Each number is 128 + 32 x the weight over its row's rms, rounded and kept within 0 to 255. Layers, rows and columns count from 0. Numbers have three digits each. The size before them is the row's rms in percent of the matrix's.

# layer 3 attention query, 160x160, rms 0.101, rows 14-31,46-63,78-95,109-127,141-159, columns 0-79
090:121113111119125109158148131093075117069162108137161090058255152127079139124097096170111142119124101086084142141133112143137127106132065084084140173115159114189082092158128131144166129198159155139167126178110144123083156125141127146121060204
087:170129111130128166066118166170195134200107125158129151127107158101156122160087140038117140123126078152155172097151096092128127122157124146185090098161116091096126085118126165135084103116135102124128112092184102134142142160187125090164175098
093:084062114149112149140131090169162068146101128097072101208101098123161101161107125041117158125135144163110154074162150170102092157093138166103138112132093130116115114136095179123141143143145128123119111062203115090129092141143146094120199095
092:127103109211092105111168072146125116128151140154092106212172103102069108111130117155135155150117124128060190139171118074105098147111145077200155127078135141113125118153110073155160142137153130153172087134121146140058103044043116175112125096
112:161115153100064131098149127079145102090140163123139125169100139138171165165162075102174101154102140189145098080181150174179129184137141098152104069128130134134147179091120094092131091068124089146097113079146135095169084142141157089142144083
096:109155040115103062187143186107105129088089123118091060169148132134124076089134176155110145067126119083091201166133120086085129187095105151170148170126145138135156096194175109188105075089138091144140093160174130125138109122143141122178154123
115:179131119091156150084150107107155094165159162139153166104121070149152095141142090102158132204182145145170072131173118152175146108122096174085132057111148134151123144123130123061159138069061164107099122069153115145101104174130091105140143101
105:078126097152088095092131118084173125080138123088143161161177111124157074155106180110182191135129085130137156120203142102110149125080095138139127085124115077116131186138121082135075087125174170122116102096154112148153078099086176110189142132
083:117137117138197109137126110157169123146088138159176094145074120152192163133140067138144147126168119103182159118120141168138144106113143123157136156141075184054139093142159129109157138105097113118148164185150135089141131162142128133106178090
102:106130144173137164134083130055175089148119141119168156137120067096142111111145144106172107149138126116113143086141129141119111100113128170117100146127148110179143146126102086095064090078120158106142102107118132088126084194110121090091135102
095:132085133168096100103136122116159109129131151148123118147127114120171122133179134050077145148147168122059125118160154134123117106123197159081117127115115104108080120165106111135109105128156160151156063120157094190143144093109158176151149147
095:174120107087164107119114153164140127138127196119069135167095127128119172107152070124122123117162113129164135157054127156101146137109171120088169139128115151118118221137113091118133142078052093135117090115192111116151154158164141171071139106
092:098150111144162110135164135162145114122116125135117095140141112128119161073181070178184116152177119085148172132156156124135157125109135160168207181131141117068109105093133068147123135123059160126129093208133104165126107103096158148090135110
095:139069160155105101106185094140182128106127122151108107219134066140163133191157122095147153164139158120089120205169133139091104103088139128132181092095122111123080113114111126121158139119157164077140169176124150151121086105106099183106119102
101:126108142177089125079144152087179149108161080132164067139119125100096104219084148121138129106129136192114097099122151130130129108168153138122082119139122076129144179157100069136135105132224101137099125138137156067167144135142192069127106156
088:146121176166080157124109099162105124167090135156100203141103128186172111132165097134078107130101168185074122111171083090106120113133188145163141084137132177115101134077129180088155131102119143110129144133117195111103145148096145150124129173
107:080133135157104058168123146122087150108105109097154108143126075140138137087125161157114203139108088111108182086170144125116096106111081118143166164116090119082149058098123105187063128208204162143156141132112173170122113109083124141124067170
100:198166119039128120155151154102055145166137150156168084058175141152112154098165089163163077127084119122189133150146140134154155159100122135132138110120139133106124165121183114112102171135037095134151103108087152138105155121093086175175116098
080:082126077101134165138081148180158159174164104130072134138086091067115122132103098120132129091142144081120120145111070155098054139104065111137186173096130083190081135132066126132144126114147205079140094138105098143112114135110063168130155124
095:112196131098097122197107133092086126137118057049166107125147094124126158136114153107121091143155176138138107064117158147104138139142091114100098143129166104139180088105127126107165108128124142153146153144100110168134089148156106122158075155
097:128099133094064127132153026111125094142135084082203103082165149142148115179168155124131088172135103160158116129103156148133157129161159123064124090143176133117189100169184148099187091161141137157152180136091141128109110139124168105191134139
080:118102110106158169091128157147139084054072124065177200115156148201115127112178116144190084105143092143139089112122142081094137096159162155060149138140139201127157111160160126114129090085162156065070155109165099124126100161116144153078126118
102:132086124119087146073185092088138102145124127201182133079136101094187114140156112102172127208130145170145107139140149134181173135140125099140139055130178140123155154135141155121125119090084109155143159110119166106077097137117188099116153137
094:096168113178127125117148170157151140095113180101077145162155146146165133073169156150137141034072125111116154146090202122156110126087128167159122131149105195133098117138091078134093138093159098121119068146192133146155108078104140157106134163
095:156140153100145168091130112131155158132149168101100151141160071161111099139160089131158104163096161156142146147129112124172115123093174175158125107110150161142121147031154063135123110080065143149126189100113132117121107122111076142131094148
085:083143127130110116096093089097117153098129101106131088090160183165147118157136102072130142122144165190133120098119120110160112157097128176140134127153120131165227142110118083121159075172158118150187142088102099105187129109065123070167108163
082:091144156135076145115137110095170184144145135125169131144105112096210058168092145098134143144146178168138085127185033168128154096117152113112109121092159102093130172110135148090179164130143129167142150134081165118160084126128205110149125109
092:068082090160112153065130170119167120109211065148162148133120098146117096189118156129182198137187118138144104080165092107152161091166104127191133120177141084150151122160167147086076102120133173110118106074106145124085128124145108058155145145
096:135105128168149107117135151144158081096069100124181144125114156155124122144138154107118126119096126133073137065087102068124096108140158151125114139096071109153122059107167159143145100116191155147064174146111098137123114158162091086091087174
085:173117128098143159124129149164146199123149153169104166142103161144117158102139074155068135163101104173129105158085123147137110146123133181133095137139128111128088169134117151135130134040102103062117109124060189076141128131115100165115158126
090:091150105146105162106179177177185144111123157132056161188107144120135156087102051079144121115103152130113180143180138133168152115084110181153124152135140163175100159106100065147126154071151159136118087108123101111143103119095102166109122084
083:134070200125091156122096130084156181119110095140197111092147132150127118189135117119137193139076158130109108123080094114120081108202146103122172138108077187122137150142151138093134120126111124153117122122107147128175153079135124105116120162
097:071133163178097117079120139088121141099161081146146124123131098136142120171079196127127163095132128140138119062090118139124136086099145098174178105137096097128171147199132121099128115167174116202132117174108100109086082114121131064179111205
088:187128140132183178158130140155101145121122181168162150100137158092121143080097167178107149062056085131094145123140103133135094082192094140165138143104080129055090142146155220147064140135141162138132153092123176083052138100145131155083153117
088:082180131148120105144130125101104111136105120063149093126112122075173123137115149150112170069093120084118147110113150127148108148124130064081137094097102083088219107126147126122065121133145109164165093129146134144133023162164088150166135156
105:153152129079171115131130177104115093119124192126088158140115118140129162073153112140155111141110134115149098161157157178113083175135114183110163123107146137168060140091098089146115145059083155081129119140114147100123154109091077174112142148
081:049110158147119127152098168090119122103162092069191087177138141071142129113091139158088122145145137142149163092143093154090112131137099083126184174115082072139126110156145159096121078188177164113092154175138121101159106106155158127145147151
080:106102126118112169136126185125199132165127096121097098197138137157119102134175156124164107139139146117162141142162063122131089131147101219151114134137146137204106127145141094119064056135137126122145128139174099101152126090165105151123101185
078:165097196121083150135145078070147145104112104109101165081112062122125115149106076081122098152115130157120132139112127114131132059073158129113150075121100135113121141131164129133215155108079168108117176145117192155134064118132153161121168172
093:122130165169146087092104111080074118130166153131166150135120140115122119160174199119140255102137127112147131141081172167140185179159177085192146137129136078140185121157104120114106147132172113210119132141118075103150165097110153139108088107
112:216120126056126115076169126131133154158163157178137130116152098153178160134170093136130130127130155198154158154130132189165147158088113099155125105120162150102122178058141117134146161106129078125150096099141184114104132153108114102116152159
082:065163132130156090147147113123164132101104144081044179129103162097135137072092196129182127096143119095124140149068156087055151099126143110132150156123124117115134117184170105136063112108170146157144158102144115167215114113166144129134129113
118:161102116072127138105101110118161120175089157118166134082130127082162090088150065097170100181151159152190099125125124127178110137122090154109102072097124160103167154132125130138155114119072151129103128127119153124119110181108128137130150136
084:124123161127033121100132120026131134114159183111089142093109109109109105185130147085176202126134147160152119063191101140143115123160114179116130099141097129149150158111118094108124081147140141129142125085132133098116046084102145117211077164
101:145139063174111069170111122150155138139078136146191112152073075100169142135126073151126102136132102130145103162162137139151132135103134153123131136140105099078175180100121133151058152092077154108124158146094111147122112161097149122137172116
087:132159086135168127129159133161184167137086125116114107146117103093129136065180160108139151101164082103117180071104106188116116091087122138148188142175080165093127121097090127131089067105104137093209125091175160130146076176123149083098127099
102:142075134118145149090119084090127206142153135136136055088136135094101111115091129071098126139067202118092053115127143149150127066207159169088098121132065120138098120123090090112159134166173118143099115124166118133158146162175190123122138123
102:161150104112167095074135151160146131124106172179088118137137103137175131081098089085097110146121107138148165172122142200116109126077116140158163118147124137137104154156115117119144109060114070109107119130192119141140138127175118161122180059
112:044172053156124147163114156131094129095154038091120134196111140122173112093072120120166086098137087092163141127135174101106134110111121087146155157164080110132145115164109088119135140096059145128113138137155105170123129149127185122117160142
094:170035211075083096112160112110194133119121179114191110129125168043122104162148110088147144158105174120120075230135134142132157139160167131080120085110081120110111176137099126149142085140159137109092186160124131147156118131133141203131134103
093:179123182154143119084159140111153169136199129149118104148123124158110138207109129146158159156138162132086084160151147131151142136146205123122127097083153137149107112118154106133156169170175080168144078131093144093122158141124184144136105188
110:166128146166114206132105115127090123145135126141147185107122140116088095162170123110066097144107173141106151161161118109112119079175184091117094125141147184126153110087137141128147171108107101129141157027070180112077147156163142151121141123
108:104159125128127126180094153052118157070118106104182157173077078085106159100148189169111205122142094104075178035154136146133085136118102088129182121116079143099184067137135117125104111142160147166160101130148160158117114144127118123153127127
095:129147105133120133172093160117137115118123154125148091101185173145121166105121157129188121134134135077222159138136101139167121155163093126144178135115171100083136146145172077118106086097111109090090141146090094121050160068097087174137100103
108:118148081137152088136118135147170094115104135144124155141170108120125128084099112106185082158106093177162140136141158138121121119100132211129078089150104107134106172128138072126103117069068112082089130125153089160126131167158111094102166132
118:082090130142074122154147119097089193121139105117152074094116122127093117136146155150073187116106129136113157106091090104110159108134136029155172150125126127079124081093130171102131128196175093152139170167086136126102111114123154094134086159
085:095138105125124084130129170104097149133109098170131115136130110134136114088167137125134122100145157096110154180154121107092121065115125164153131169150110082178109103122113076117097105119132181115022129148215053137172146163142148117135157180
098:118111142135123106113129124139176090151101145120069174159176132118120150121151135103134093189164168096129133142163130175174129139118126192078079098114142076182106176201160096106180135057108155110067140135139122139170088172154108112145161131
090:118126202156131138107121064189134170119144130115083117161145139172086065185135144179085158147131158143094156086115075121086166093079153114165099091080108146085119177148097172174139104161142095137176124171095128134153116119106091129094123185
109:161146115090161124103119163123149095155148121158092186160160110129162122086164132133195135196147152138181111153154208154151160148114104129121118085167156092121125188189146094103098140093081115092106107102175123127137117132154126110115187138
073:118150170117133175121103123113182129152151108065110151140137135189122061129084177106126129124113114119113159143140086138109136069137101150151077081091108161123187111089169133092139147119110089098111107207114220121161152170143101055181128177
092:166134150166160137085109120130156104185116158121145219086195123149162147059145128111130091145146176142136146139134092137153109098139120169075149124117135161187117125180102106125133156116108145100102041120142118103139114152086092129112157135
084:118126135150070131111147080078145135105112182033141066101162119099156143134161135132115149126136160094069148108180153139145115143104098183132176075112140122163083132165060081096168077132186147068077094122109089159134095128089143085146116184
081:158132113112102123136105118189164090142108149146152090154113107139155139185131073129124104164131133061126112127177135081128135153112111171161121130164148128153164118135127128146095134045136158146133155121080172094093079100134145125106141104
106:103159110152162143105160114146100117159121129124136130142138078098148103064151130105127121182163107097084146121116101182151115111117084176141107141172128131137148126141070079101107082074087147047109104142200153105139077179134108109090170084
107:134098166146117120094192115098104148121119153122158097162110175138103129105113224171126186078068153125087145168088132119106108123175107146098134138135073084138125143148162100114161074178155112100140129121142061131171178069153147138134104135
094:150128137075139113126164123182133097136121168198089117134122109156193122088125092119115100106132088134167137182141143111110135117131108113102146178146154122107091191125088115141146136078101095124117119091156129117144109112127122178109147070
089:077156127133106121167176141109119127089146123087167112143120159138089169148123132144147120133169146115123149100116085122145134116120097143159206120154158146105110127081108131117136132141058119140188171117090160122097146149126142161107079074
088:150094157065115093129167134151184121194115149107075101201169166161096132146188125138089114089114165085086138188161126110079100130129178151106128124077110133135129120180094160170139135158136089071052111195166052142161110113107125161127126153
086:112087146135116096093104110133152107134173111130172094152073132161118104159180142119238174106097131122102093163112172140175155166140201141108136094120096069113123135154096087091138101128181118138114141127110073133167132145127183103101104146
077:141097168160156117118138104155065130227117107178121150106103116157096088132136116138117165147151050156105111129108157091137125144139171113114068135121110113122199148095163183137145133116119100108117166108100185127122139080134139184187155155
099:111139112115062118162140160057117201070110137091158078170114093147126151150159144133122186084151154055107162046196135116119132168047138092141136133092073119078122110153139078109122140204134182126135087106126163163115096117129123122171128184
098:135127140087082124109161123075061158137122154144153101051156161159114142098079124176118134154130105122162101148136120144150124097114104104153161100109193125075076082058177123161123150131082134123162148156100154116081163125101115159132111150
103:127149174121114090159109161139162032102166087072171102130119110130140172122173053159129099167105138096179113152133140110136152110112080101107144120099177176091113095128118150167198125124126122136112145089115157128120113191133164133099103162
091:088071148120155097157142123144169184097128145151127063154063060135161188114068075138156135102146072117073106115157097142078088126108095112169178159115074104167078121133156090123082134171178123121163084139148129094137133097151137129125176133
075:108143149119061125133079132173117129144122076064131094080131144115147084134112132150069084174086142142171104172061163151136128133178145088067168088125125104201139111110085123074095127138142141146124153089133160152125138152163140159125110179
093:090113163142071162142128124080115062134199046027151116119144142151109111198127138109123110140111140130135106094088143141153121090162134089077157093085169159147128117142075178141158091158154154110115133137079129130093059135127120101124115168
084:130068136129143142159093126078101055141104113063131220156134150127133122108152125125188168164150147102118151055109121120131119138095137109117175159126150145103145150152119119112145069123109209111115132147129138084165070149130144158038102086
105:114123105096136103112146100111152066055194090118132126113083129177176157168172074187153138144112108093137176067106123105129133135156092078090166097075150178120145119124128137135144093113131138116137122129108144170059107131148131063132131152
083:138125172089175165185120183163116082110112144179094152161127178120097080068191128129109116140083125105132125183109106178109123103085117122101113166105101119098093185124153068178115131125102090068151113144181081098188095183112150144094112130
097:216101122089131148075207126130136111180107138137115135108182127113126106126140137069168139153167168158186099142168130129182144115166128196138080080172122086102118123123134062108169179115088112113084190115155207122164101130110101149171112146
095:092121099125054074051181130094134101163173161071087161125113085110081081157101183126180154141164167132139112112167128099188102150137096103120142079135128079117169118132131102082112125108153114173098121126089134115141056120130143125163102150
083:189110170126157098146154094131155090187140158194141125135140139130146122174150169116071125146155121127167109126158071190167145108136176151136144096109140155100169140125141130070096026118124094089156150124092128123080135149184103173079142084
079:144153080141142113165147123175167140106079117167129132144106084092139145115164153174156152109102093109127167079103127138124148049103155126122123159091115180121187063099104090128101081139097142068140101142110144106064153122097047152077059130
093:111147095155086076184141121125132182112134141120125100124112153124088147165081138166173142095111140117076121154130114133123197115115121114123140157098104142083090067070133146142098079115128091109165129183076138170145094071055112147138145143
092:134125125104178169135102170145165149075114116127097159154158151133179216106133056180188129136130123133122156125126131109113089125102043115151137158118107111091133154156105105193091129063120094127104107081217125125117145104093162134097127106
091:152195112103188150123151112134155158180110168179093130148124112113143158085182092089157104101167162180149133163141122123162159109077114170160150146166114112146106151102152090098103154073054103098103090115165120100153074122080116159136183151
099:217051206088067142097167147134097137131124117161122074158114122120100108189155177113137147140106154097085108124127088116117138121145196126118091082072127124103132125082120097109158142137152142118110151188063186087128117111148117141157072126
101:051170130160086115123126148153131152113172073126177126109092148126140107196152110170164141112121102055127141096110097127117167092182148059116193149093164143105111097142147180100124124150164095133172127152109100169049146133124114067161105157
083:167069127141186160135122111128096155133132168156139175108162155087147095133190117148091139150094099104048166079130117150081143123149197135136092164151152191151119127130122137153150096131110122145163146113147184140127241183099066124107114112
077:101139140145061098156115118037134133108174078089135106127079071142124173143109167140155122165159086113095147094133152152156030136089165129102172093107074104134147076112125134089125105152170176183120131134109110156121130106177167138147101147
092:146151101105144165123112132085076113142116187122116141125172157093138156090137094141160136168127114200151123147166147167170150145093156200157107104214121118179123169096174086154177128070102133177082128165106162133137191153077153143146100121
# layer 3 attention key, 32x160, rms 0.0887, rows 13-31, columns 0-79
074:182117144071170161057111120120128137155146183148109125081136139195087104135160098138139099121105191141181094096117137097148192080135135148105148117152116127080128204132115151106153173114098053100139148110111169105074133096052151138146132118
086:112125080120156088163115165103172116159127102118188081145158165156097113135079150126172153090113156120138136135146102123089174160094113129101118174112145062144140121150186148155130103123088173121099103149107027120144173073101060108117109172
080:159149153183143046126147150171149100102147176089115138144097074161092150158157141209073094130141141081089099182160181153168103063152181110147166154111136151109127149128108136165110132123091169118122127087178111192105158037105082141075159091
091:125085229135134156058168093153150110142124147159082123103133103131140166161108110160088153194163131212181127054071150120089116118182158100087102121156118091111128160111134122093165119133112114157195141076087168143117088106151142111148158150
101:102156120139096121077180106197126141115064114137104124156159113063136164099115110099081176159138119172124181112114163169107107128076117159182102134145138162172110088106074097133083165144124089191155127086158126105166124171122153156119186134
102:194137156123162194085107156139142135152179134145100156114138119121114139129150105141171121152133164161178087093107094089208168146115122149129105082133172083135161131081177125074135125096084076110123160125107228109151101119137149120117082141
079:145149101167108092113125134111088225083082080184105115160153110107088093134100123092132172104114121132077180135126089098098095115158154137169161171141111117162071117113112114105079155128147095169134126181174155093153122113170191114064132118
118:184115131127140136102175095135127139126136178190119187144115102114127121095156126093132133164131161121165098130208176151189097206150122159127116036121159125117103123090125056157132157096112103094129086123199160126126102160123140137130105090
113:082110175125093062085152136122150128136164129152092073147140112092139148174087134092112161106176124142134180094095171136166136130152119136171120106110102115098129132106128159074096123186126150135133062073165096152098113102092171055142138163
103:178162084139119150171093161111108091134112143148152160103090156113151109147138132156151140077169096135130154100141120144128114153123174134121175089164092117155157146127179171177077064135172129125158159118088140114096156127100152091083137118
104:140161175104146103133148151086116133096083123146181097143141155136119155121167093138155189092163131123097132126136083153059181209163083104156097161128107169129173200127079093114135061155159077118173131151091170064118109147145115162156072111
113:108104154101138087103161103123129123111097127180113103138090108183097148120126143188076172116101100141112106149116144077175081137150121149140131114122075173104126101100163201179093162110109086156136149128118137115078147103091091148112132109
135:162092095112214118152118148156144127127135156154143119120147128147159120093177140153136066181085174146169118169133108156166141146185168149109108096140171136138142124108163101116158068080105100080137134175093131085156148136131092161123141067
117:125133051109180145126136171136127111156095072094144149132205128149165148083116118129108111158194126150142189132171110130109139144080102132141144136141153121082102162191113102183129103046104116113161102087124087176099143101069114171139128144
119:154108122121083082109130086156122114144150139138139113132087155072112147164083137100107193126153091183113137110155131130117134197121176152116154086146109099108130056112062131173111127128144078146178136125154109147148145097099135115170130128
102:170130199157139177103090151130058162152117107129077159110117158134084121209114158147132124121151098141103098121093097096114103101123198120187109117115120091152162120078124147130140190119113103198110126096087094090145129102139119131111115196
103:132182126153098154164142160173160157120099144088114130133123145120068150153143072121102102135142038159149117060122053122120056131107140196116107128137096127146118073095145121122144126115121169106148173116157173138102150183115110071139119109
133:051126123156096085101114137098126069176149087112185062142111134136162167193103171174112203125194096100150130098098122146134121138117091054139122123115094074145170123161163098100175089156141160139153134145060115155115173082111121109156122163
125:180190082102134166154133142112131184138091179149134108117108151101149125074120097161155084140087113082135110201156143206128102140114139139121142179116139149124108182128113106193123148090117109060118120128147114148138175060138141165123177120
# layer 3 attention value, 32x160, rms 0.0824, rows 0-10, columns 0-79
097:161076124121113123173169147062145130114120149136115118153157138131102179192131109120118119174173140117179096176133195114109080117141164102104120147135153118203114144103138138103177160113085117165108103097129095128165133171129123168136151094
099:133109088102137142127097127136144128117105127097108116105114089163113201135133143167105064127215023120153088140083128163142081138114098109072138140087155174106142104180088098121154128111142091163138171156137132073160136145179149127170165135
100:163118124096158156093112131172202103136065158115137152130134135208162114149140129181119136168133058151103143103188117097131057147124104111167132152107105138172079153085095168152081124090157122124142147120102157069109199125127126151174162108
107:105123179123151175124116151125120135071097149166106100122162137187076087104092150153156146155093130126076137120170102184116147086132133143234112089192145103096117132135130092094102098124121129110113101178143125185087169135123137109117083174
101:139167170086186136125204110135147161157136165135129153090193161121153180190133117140116113096156111126129184144113121075140122124158163127165093144081175104119114155079194136102134150154058120162124161118171101189163098098173136097189128156
112:145140131093119141141134115122166102215124090169077073123131089147075137157095093112137145149150131139149136082121141115101150137092112163141084121119133087118141149161147173083151156080118139109206108117121164080142128104100113121127099163
096:150157158071098099107133118063076145083141120109166132136088113062136196149100085092130108123123134107126145122110168170097115077069159113136178115082171147123076120137160157082154151156078152109084134110122110162142118117175116190148117102
096:139155159058102077113203131082138097064081142107076163120141155142019182102134134136174107123162153132087124104107147072135097089118142134138146129047081140093116158094128097098151171167113166131138096107074156157114122101104114121144061133
108:093126173153114168104143142136098056165160157110136165131122155146096113114069125123148135172129175113162153133164103135120079120197076112112144120128120114104122111119119176150123064208096137193141104088115160141096160129120128103144078069
102:100099142151114130119108053132157150175127089088093115120060104158168097128132161147063139100080118151092089165097158195127152113147172153144163140125177150200070181158087168114143169116141110118112109121087138050117158132134129161091210158
092:129100172109101143141155177153103212104116070194147128158132111189140109068136090109135140142122105139134162141113180108102080109155144102140128135168112087116055193157116101086080172109170170155148117091138123124176116102142131081162141119
# layer 3 attention output (transposed), 160x160, rms 0.0776, rows 0-10,32-41,64-73,96-105,128-137, columns 0-79
094:131105159093136103153127141098094097113129113130089099156113187221130214143102172085110093169165136114131103150154181110100074089080127140086080100152131175110070146069123183096130170099091076159184148089106113101135085152199147228120166111
088:105088065066157165146127140102135216155116102160195158147148077158070164121112110159181134112109129164147126070136147112153187165137160127115135171112097182146122127125103175152086156116126126091146083144178142003134110101141193167156123145
099:123082154189165155129111128172169100115138175154114152113146131135177136126133141151145104054120077218076172162113119152165103167148138148135157097061107124117078176062116198151106161154144197092082100150087137130142110191183065143147173134
108:137115170181100135109096114142135121085129137110096115097100162120140038149150153115078141179142125151095106154096119157104069103125075111115082116152168093125159153184114070090199097194162125107109160153075149165111199105118071124096099081
096:174158143075190086130130159116118122144138126145093104154125178185106125070109148119096115167141129142125091186109139105144117098154134168069091075185072117139125167114098167107086138130102092096131146120122155116152112168183108190108133116
110:109124094127134077135104122196155087137180161176127150121143058131156126157141141157118121154117082142086149128133115168131081151136100115168137192138129092128150149155146136113162150089062189082112094106110178166134087066075065105139142131
095:158149160078168141161159147160182103150097157176073124161118183167139211146125122089158109138152217074133149138171132146061109082109103134096174081130081157085052093102141157110175168114116124122165110128106094133116085139144119168065167103
105:156113135131152108104162150136159117097137113158078069149139152131125151154164145123130106160109197127146123172129103155106121152133106157104064073129125104118113160129121145142143187140107126107118152101139127156094060157171126164104200095
105:145084176166088170079104089166095069098147143118108090132095146057143144136128103116119084164154185116109124158074092161121063089142104084157179052126103074094102123129192070170168149131130147121115163153126124180060100137148119147165127131
095:118081103149147106104121156151167157098166116128089175162162123184131097156136107149149083083114084214105136091141128132172141081084134152069143165129157162126118127111086156070099085160128134116150077152058091083186134157165124143094119134
082:122106135092178146100133124138145126102093163202097106059084149173157159108140165096085141100201104105085160134100134115163099168131120075109140127210132161136069173144110105085167102069159140125143131105161147191133133183203125142086134114
115:143118142109158120179133107091078141113147121159144127161136174119159184092089132096113104153117125107126096144137153142063074122122105134047150039148102141073075160093161178060104149112114134150122172132072120139113171124111151209139140115
107:152143164147165164104121104138143153138121160137060160094170188181095109148140125157140127084150123171145126164157155163121145092131187128172151227164104175089119173136098123223136122175117121073174106079203141113107113102117116170102128139
098:098101134162185106179137130129139147088075142131210061170097057073146133132111146147093124159094075151148156111101135120126086133066184169102161140117122139143164234175133162072137145132140163150122157090119134073166154181149143094145163097
100:133113124144147148169129183209126126106125128113168132132126076172158099140197128140082109167089144116082133086115109105115095096151104141069102090094162132138108113194131161086128146074119145140072121148087087092157145151132098052099143129
118:166082123126218117143156120117107131095120134168148145175089142128159099143084097136097071188125113120113115186123142167085090124151134122078121073153078108130064162142113165095096154111154100093121134094119165142113167146120152167094102130
125:166086178114081106109118165172151107159128141136059120132124138139134117197081056110163123084171115147114197111126113123167104131136148143220138209133164075147170146130134156155160168121155181099116128079162117075135089085126137065172128107
120:073089154170179129146124089097110119111138163185185155154151175137169145141111080117112100146091108158145137150125119137135104185139132138041113128111088112087137137076152164107159128114140124075148123110134167086113140147085157161147111100
114:125098151164216145114162121148160118110119152200141135145136167166142117118099079127129111121068084151101119185122153170086097161164180151085107174150071120083100156085139151152125168139143101067116143115175179119145122152103172159111145139
120:065200097148123135088082092113156109103099177113138161117094083133078101111124140110155160164116152112128108116172184127177121129119124122192110124111112086132214107107145103067120115139098102122130118155164146134118090127119117145188136139
102:119119139088160083115122119128149162133087101137110162108117124143154144151172057140122204118164093163127120038134158101216126130114134171188108123127171093114161133103110147161141073169092106082180116134145171069138121095077073118117142115
086:128172172119106117135126142092096120092144107134107088129144155152096201206105105127073091176108155100143156184163143100090096059109156114125130095104145167101109133111219152108148143099026097168129148112101098185163110142138208219136119114
109:168086089109130118115140103135105155165158128133185156087145112205104144112147166136154126100151053192104069087110125181128090105153148104100128191129118170108101143124081154187112169160144158097166109106181130027099103117117107166158191106
104:113088129202123121141065118140151091094116091098144132100114093169120098115123078194136144082120100167097137146157096112157163152186099112141110133041128222138127149122107169061103110146120163121106140095058137098147163133137127107215141130
105:140045178143097159171101113112121111030112104147089095163109114131146056120129114114137126126102188100087110153164108087130132140118067146160142055122106135163131158137088081089190057158123150103078158137090123127091189100141136136099096100
083:139169141112114083111083158088118106131200089095153072127115108119095130122119114115108132148134128134138131169120084162159135096188168135109075071111117112133151137129177126089178123076038097096101160120111152115157119164141094135084110159
105:136134112108099097155103134153168154154147120141128120142112100123154143155121152194150130145190086149148129083127129117138059158156091131136126156128116112125168130111107164129114128088110142142144103094129140126159088111102121089135142191
090:121166186128135169146137136135150086110112171164090118127081120108145170207095114102129119191114161101148144117161098149105134097113142094104160158137131150064069077129209156131158152084088078120164118122106119143108117133196132126117118135
096:146128161144143163087085146097143075099115132162100117139130115108103125152108122090142172110065152113105114113115058161154136105150157158166123147100133112084128131124179147129183144133176139073096150155149145116089076142178117119099176165
095:097092151165128239131136103167112107130145133069084182183098152092146125102132095109121089156145181088084139142065095141081156102102121091141185092117150136119139106109148036089130145183139084100141121197128145170071155120154105097171107130
112:143107085103130062136143106122103137139124081125136123131177148226134099140171143151167154080086134208121109076156104138201151125078076086121140191135143186164145128120028152094094091197144114096116101113096132075187107163171092129137183090
090:186132184080132120143102158109134118143117087143135128152112214145134190244143125126113082147149097130115063114126126072106097109087117082101116091125111085098101125143185154102209129100094091164105157084069112177098107152145133202122153136
086:092110117111127159131159112072145164110114116130155145129162121114124103087189080154145113198152137119146140129153119184115130106175145120073116190127162188156132133118135116157144181136119116069145066147150135099090136139165130150150133091
095:140141090132166157139074129131130124122146129129117145121165120155101153083173159107163141079076110179141162137100167079178126126173095128217200110083090104085109126119132138095109116135109143100124167138075156113100160177139142151128160112
099:170115111160095144110088122136105103050148128132165118089157066167122104169112198092128133105085139093087084171104139132180141095141143119138137038122123123151129134180067079064136115127148133154135153134115082136199159117097093116109119159
079:187147136108136127149161163122091086153152117127118177155084136114143141177173115132137140158157110112126117153177121130100123112138159092118096080127071135137149116118140113136079126119020079120145087099133107142120106081149138128154124141
118:094090098154136162148138075133116106194152206174107137125114081128137144149108117110168163142108156110150103151172125186154092115105112161134139195156124140111146112124104158128124120087108151163208147137123199073136056130102160162145137156
096:164128164078112094134124159143136115136144142137142158122104172127162162184099095127130062155166172108118141153140080130068119065091113115072102169144113100100126135166171167134195136134093109148144126117052144141128133138193172152120114132
080:187123137056174108097137145115153084119147140136113141135153126104114140148128078108178076148176147096144137157143093128096159105139156119095036161124114126138182160144155139177135128181113091141121123162124151130129093109174178151128142116
097:161144157049108095088107131166125137086183134077083146148100079123089155109095122127173125177185162114095204095134137150120093105142117079174115126102086112125142141135157092125151151173154074080125136176084166131060120076097092091136131162
100:134147114162141119152164109102106099183135118105135086137098144220146120187149159198070128103086138179073128101157105115160115127091091128075152131165138149106178101100078168065149108103121083125147160136114158096137101166167111152111164137
089:059171111118111155116078157088110120070188095129194145169132145131103172142089123079157165126125149110118105194148126079113116137165090160083171135159120137176071099091134173112111129136071200125114160118111180147175080097137185147132097077
106:185073094106123157132163147132146140188153115121149167125126150145115146165160139123158172104095128141087105028104155142134108094180126090136162115165076200121154110074114150194074161190139094085176085107131125105116087146051182157147175151
093:075104165155207101048161095108136141111172173117123069161116162168066127136146109147136119155157145140128148174125101140104151099086104149117141188095131133181095188179164135091182156114118194107102162137132152081148178163156148145141098084
109:064155174154128114069118137116135153085146115140082088168140109132111108151127152118092061167100097115137162193163107130103126120119118151111116130198155072167083162152138089091182107094084175175117138105103140107147162105189087128086100146
110:096145155103172146164078160100138106075154109138147075172137102148070081103128120136135103180119117106141090158126116153133110053135157153120099170159163103193086126219107092127148086091131107081122161118159139113171140173144128186066176089
106:133112163135072083099158118143128115154120129083074107119122154134133135166136186123112113142146157120081130144105089126109076138137082096149099156113107129194135155103127132111155139141136177133054127139107069163115097090149124151120073172
085:071180091136103142175129133134125085115157140162172155197094116051115171150099134086195160129111148113102149113109132154123095158126098145096167041142074135125120044081129177098145124099096165138163125117122125138086104082128157100079106055
094:051164152131137162137126140189168086154212112152094124153102045100159060150200138157142171126135095153096126098101147176154137147118162182154133060129142068135199093119136096153142112090078117095159139156157114130111073128121144101118171094
098:132132141131131153105103066134135093125139165136146124104142087140162105119106076154074066132141111122071123166121137119141077162103162126145144056145166135098161133163182110104142146085073117161123157138171137107096172092112136136199141130
098:167105089136145107094112133060125142121089184158145122130102164174037144123077168135101137110102147168113101109172145114192094071155157186135146230151076162165109217102114168134118103183137104121142124121142132092160185148131119148103112094